From a checkpoint of a small transformer trained on Wikipedia: a variant of Muon for these matrices, 9009 steps.
Each number is 200 + 30 x the weight over its row's rms, rounded and kept within 0 to 999. Layers, rows and columns count from 0. The size before them is the row's rms in percent of the matrix's.

# up: layer 5 MLP up, 512x128, rms 0.135, rows 499-511, columns 0-63
# down: layer 5 MLP down (transposed), 512x128, rms 0.0635, rows 499-511, columns 0-63
up499,111,193,178,224,230,220,171,227,177,247,247,177,231,195,164,188,182,173,194,213,170,193,147,177,228,214,184,210,179,192,235,196,192,169,202,231,173,205,216,239,217,205,214,257,171,232,221,215,146,237,212,220,193,247,194,169,214,224,172,254,218,213,260,172,232
down499,107,232,223,156,179,225,177,198,179,221,191,225,236,217,215,140,235,207,189,235,225,147,179,214,187,176,157,202,225,233,115,194,189,200,230,190,199,222,215,183,217,204,218,177,233,170,193,243,271,187,250,147,168,175,220,219,232,144,209,213,181,161,189,176,211
up500,101,233,194,242,214,172,181,230,198,188,218,166,194,255,279,238,211,226,190,175,206,178,246,192,172,202,222,183,226,227,170,187,180,139,256,212,183,160,181,205,154,195,234,172,199,151,222,189,181,207,151,193,155,163,211,164,189,194,172,207,264,217,194,304,189
down500,104,204,208,190,215,166,197,161,243,180,189,173,206,219,140,166,173,189,200,184,192,165,193,158,255,206,201,162,206,180,222,216,255,213,174,222,226,211,165,209,229,171,183,222,147,250,200,168,177,192,210,236,185,208,223,177,213,183,219,183,214,176,146,190,230
up501,075,239,257,212,165,162,166,223,200,208,209,220,242,198,213,212,212,186,153,164,187,145,171,202,166,234,181,201,242,204,207,137,206,212,232,220,194,183,190,216,220,129,149,225,245,227,178,192,204,227,232,228,191,199,213,245,196,162,139,237,204,193,218,197,211
down501,072,168,145,160,201,220,192,197,244,170,208,216,168,238,177,205,239,199,227,171,190,261,150,206,211,193,251,182,159,210,212,244,210,105,225,212,177,180,136,198,220,293,196,200,198,155,225,252,206,158,208,188,160,192,196,160,189,174,199,157,185,171,192,211,191
up502,118,257,249,222,171,176,241,223,190,164,202,228,166,236,204,213,213,182,146,189,209,220,212,196,176,205,224,195,101,183,184,200,260,183,206,238,167,216,248,251,180,228,111,231,266,209,183,201,226,215,167,136,213,163,193,179,188,226,196,203,225,183,210,253,197
down502,104,234,224,201,209,142,219,233,195,232,193,227,232,122,202,229,202,179,221,225,210,165,196,172,240,189,165,225,140,173,259,165,180,263,197,185,229,241,215,170,171,161,217,218,180,190,183,185,239,219,173,205,192,192,185,166,178,221,201,204,216,191,217,126,203
up503,099,212,241,218,164,198,194,246,175,175,149,217,218,193,217,146,233,183,204,199,184,213,215,206,187,169,191,155,146,218,214,235,177,257,177,188,180,158,133,177,200,227,177,179,246,232,214,151,236,190,193,217,254,167,200,217,211,210,165,233,167,144,222,238,204
down503,105,214,170,185,205,195,221,168,246,219,276,209,154,174,187,239,182,201,130,171,215,191,149,208,188,212,252,222,255,197,171,209,231,168,208,228,180,228,227,217,190,157,236,250,189,164,173,245,196,222,201,163,193,232,185,195,183,222,195,180,224,181,199,212,197
up504,098,179,193,201,215,147,160,211,180,219,195,140,261,249,215,206,276,201,191,238,212,169,223,223,177,221,191,207,231,227,195,235,219,207,203,179,181,190,164,205,200,192,217,179,195,153,174,222,171,186,169,140,160,243,194,214,142,190,159,201,216,178,245,210,184
down504,095,225,188,185,221,244,277,220,233,185,200,207,143,196,221,205,159,236,199,160,183,223,164,128,159,147,228,202,195,200,195,166,216,200,215,249,213,187,240,168,212,173,210,218,194,250,194,196,233,211,244,248,221,186,186,165,237,154,202,208,250,191,183,208,232
up505,107,184,217,257,282,216,185,259,181,211,234,200,192,235,178,233,190,207,204,186,171,137,212,175,168,184,198,149,186,222,175,142,236,166,223,197,208,161,207,267,244,199,186,154,216,198,219,220,220,152,234,204,205,162,200,204,184,213,143,252,175,212,186,254,198
down505,105,192,213,240,156,214,251,157,190,200,183,244,176,141,240,193,174,147,212,222,221,203,182,197,197,211,193,156,229,219,230,222,232,193,188,213,230,257,192,105,217,205,166,201,181,221,241,184,158,205,169,218,187,225,235,212,184,207,212,177,208,238,220,219,184
up506,112,167,187,228,205,187,195,157,221,177,185,201,165,216,182,253,267,193,210,181,191,144,206,250,190,202,184,223,160,199,177,156,255,220,218,243,216,181,271,216,222,190,211,181,240,193,254,191,215,201,226,194,196,136,219,212,219,183,202,169,188,213,222,293,197
down506,111,176,184,185,214,153,181,184,177,185,177,206,155,161,196,202,204,192,163,204,221,156,228,173,268,144,185,174,202,212,191,224,211,247,220,203,245,208,174,140,255,146,193,239,158,193,255,259,212,225,187,232,211,201,250,203,210,264,167,227,225,215,230,259,141
up507,089,201,228,219,156,259,183,213,254,210,163,197,174,149,205,218,190,190,181,154,233,196,256,214,229,164,241,163,197,201,212,186,193,222,138,224,204,228,158,222,193,192,206,179,248,168,199,137,223,189,211,163,286,189,192,161,156,194,196,210,235,198,246,171,240
down507,090,195,193,155,214,197,229,224,202,201,205,196,200,208,246,166,231,195,224,171,165,202,192,223,182,235,155,219,205,189,152,240,241,139,221,122,153,235,238,189,238,212,200,181,236,216,182,244,210,248,203,183,191,184,209,213,219,196,170,162,181,194,179,176,181
up508,091,220,227,177,152,197,152,219,151,144,184,229,181,209,204,172,211,206,155,188,221,162,191,169,199,205,153,168,187,201,218,190,237,253,235,198,159,173,244,195,220,256,187,216,205,240,204,175,193,196,144,183,201,184,184,233,187,236,174,235,231,208,165,240,204
down508,089,217,175,142,268,278,195,136,236,224,194,208,181,191,154,209,219,172,174,166,185,206,214,214,231,179,255,124,185,236,186,159,216,153,168,231,243,215,229,201,249,240,135,178,166,205,199,224,217,187,241,206,207,228,175,206,188,192,207,180,159,194,222,239,175
up509,086,249,260,187,224,218,209,165,209,222,252,234,210,234,168,233,205,151,212,196,171,236,223,235,175,206,129,205,200,226,190,183,234,187,151,233,249,262,144,152,199,237,224,188,132,231,187,161,194,217,154,199,243,200,203,157,149,222,216,216,206,227,180,174,146
down509,085,164,195,222,218,181,230,198,195,155,242,221,191,173,234,219,185,177,215,223,182,178,172,183,253,249,283,245,172,187,201,224,172,174,211,137,177,170,164,210,195,174,199,192,146,183,181,168,234,180,186,222,237,197,174,148,180,178,184,156,186,185,220,208,208
up510,102,205,180,197,237,201,197,244,179,204,210,179,250,241,157,182,234,220,195,258,172,102,167,163,202,192,204,263,175,242,198,227,230,199,213,199,211,143,241,199,224,170,182,204,140,199,227,221,219,179,207,152,206,113,228,234,224,205,232,202,227,196,187,174,189
down510,103,243,226,221,174,162,260,177,193,233,165,215,182,158,230,212,207,164,151,128,160,258,135,217,168,211,130,245,182,246,170,213,191,188,175,195,150,164,216,203,233,247,196,219,200,237,228,176,178,202,209,189,163,226,196,173,256,265,224,161,161,183,217,202,207
up511,072,160,200,166,231,199,244,205,217,205,175,181,125,209,224,233,211,162,200,196,191,178,212,247,219,195,225,204,163,195,214,266,151,178,217,202,216,203,216,170,223,199,222,177,217,188,244,203,178,220,249,154,232,224,147,138,185,185,219,170,171,133,193,184,207
down511,081,199,211,233,212,170,159,217,175,196,240,160,233,193,240,191,232,222,210,236,232,183,180,230,184,260,173,178,180,264,179,160,167,160,148,200,231,200,197,157,243,212,262,172,194,200,235,195,166,219,197,152,251,235,192,249,211,143,196,195,139,229,169,191,145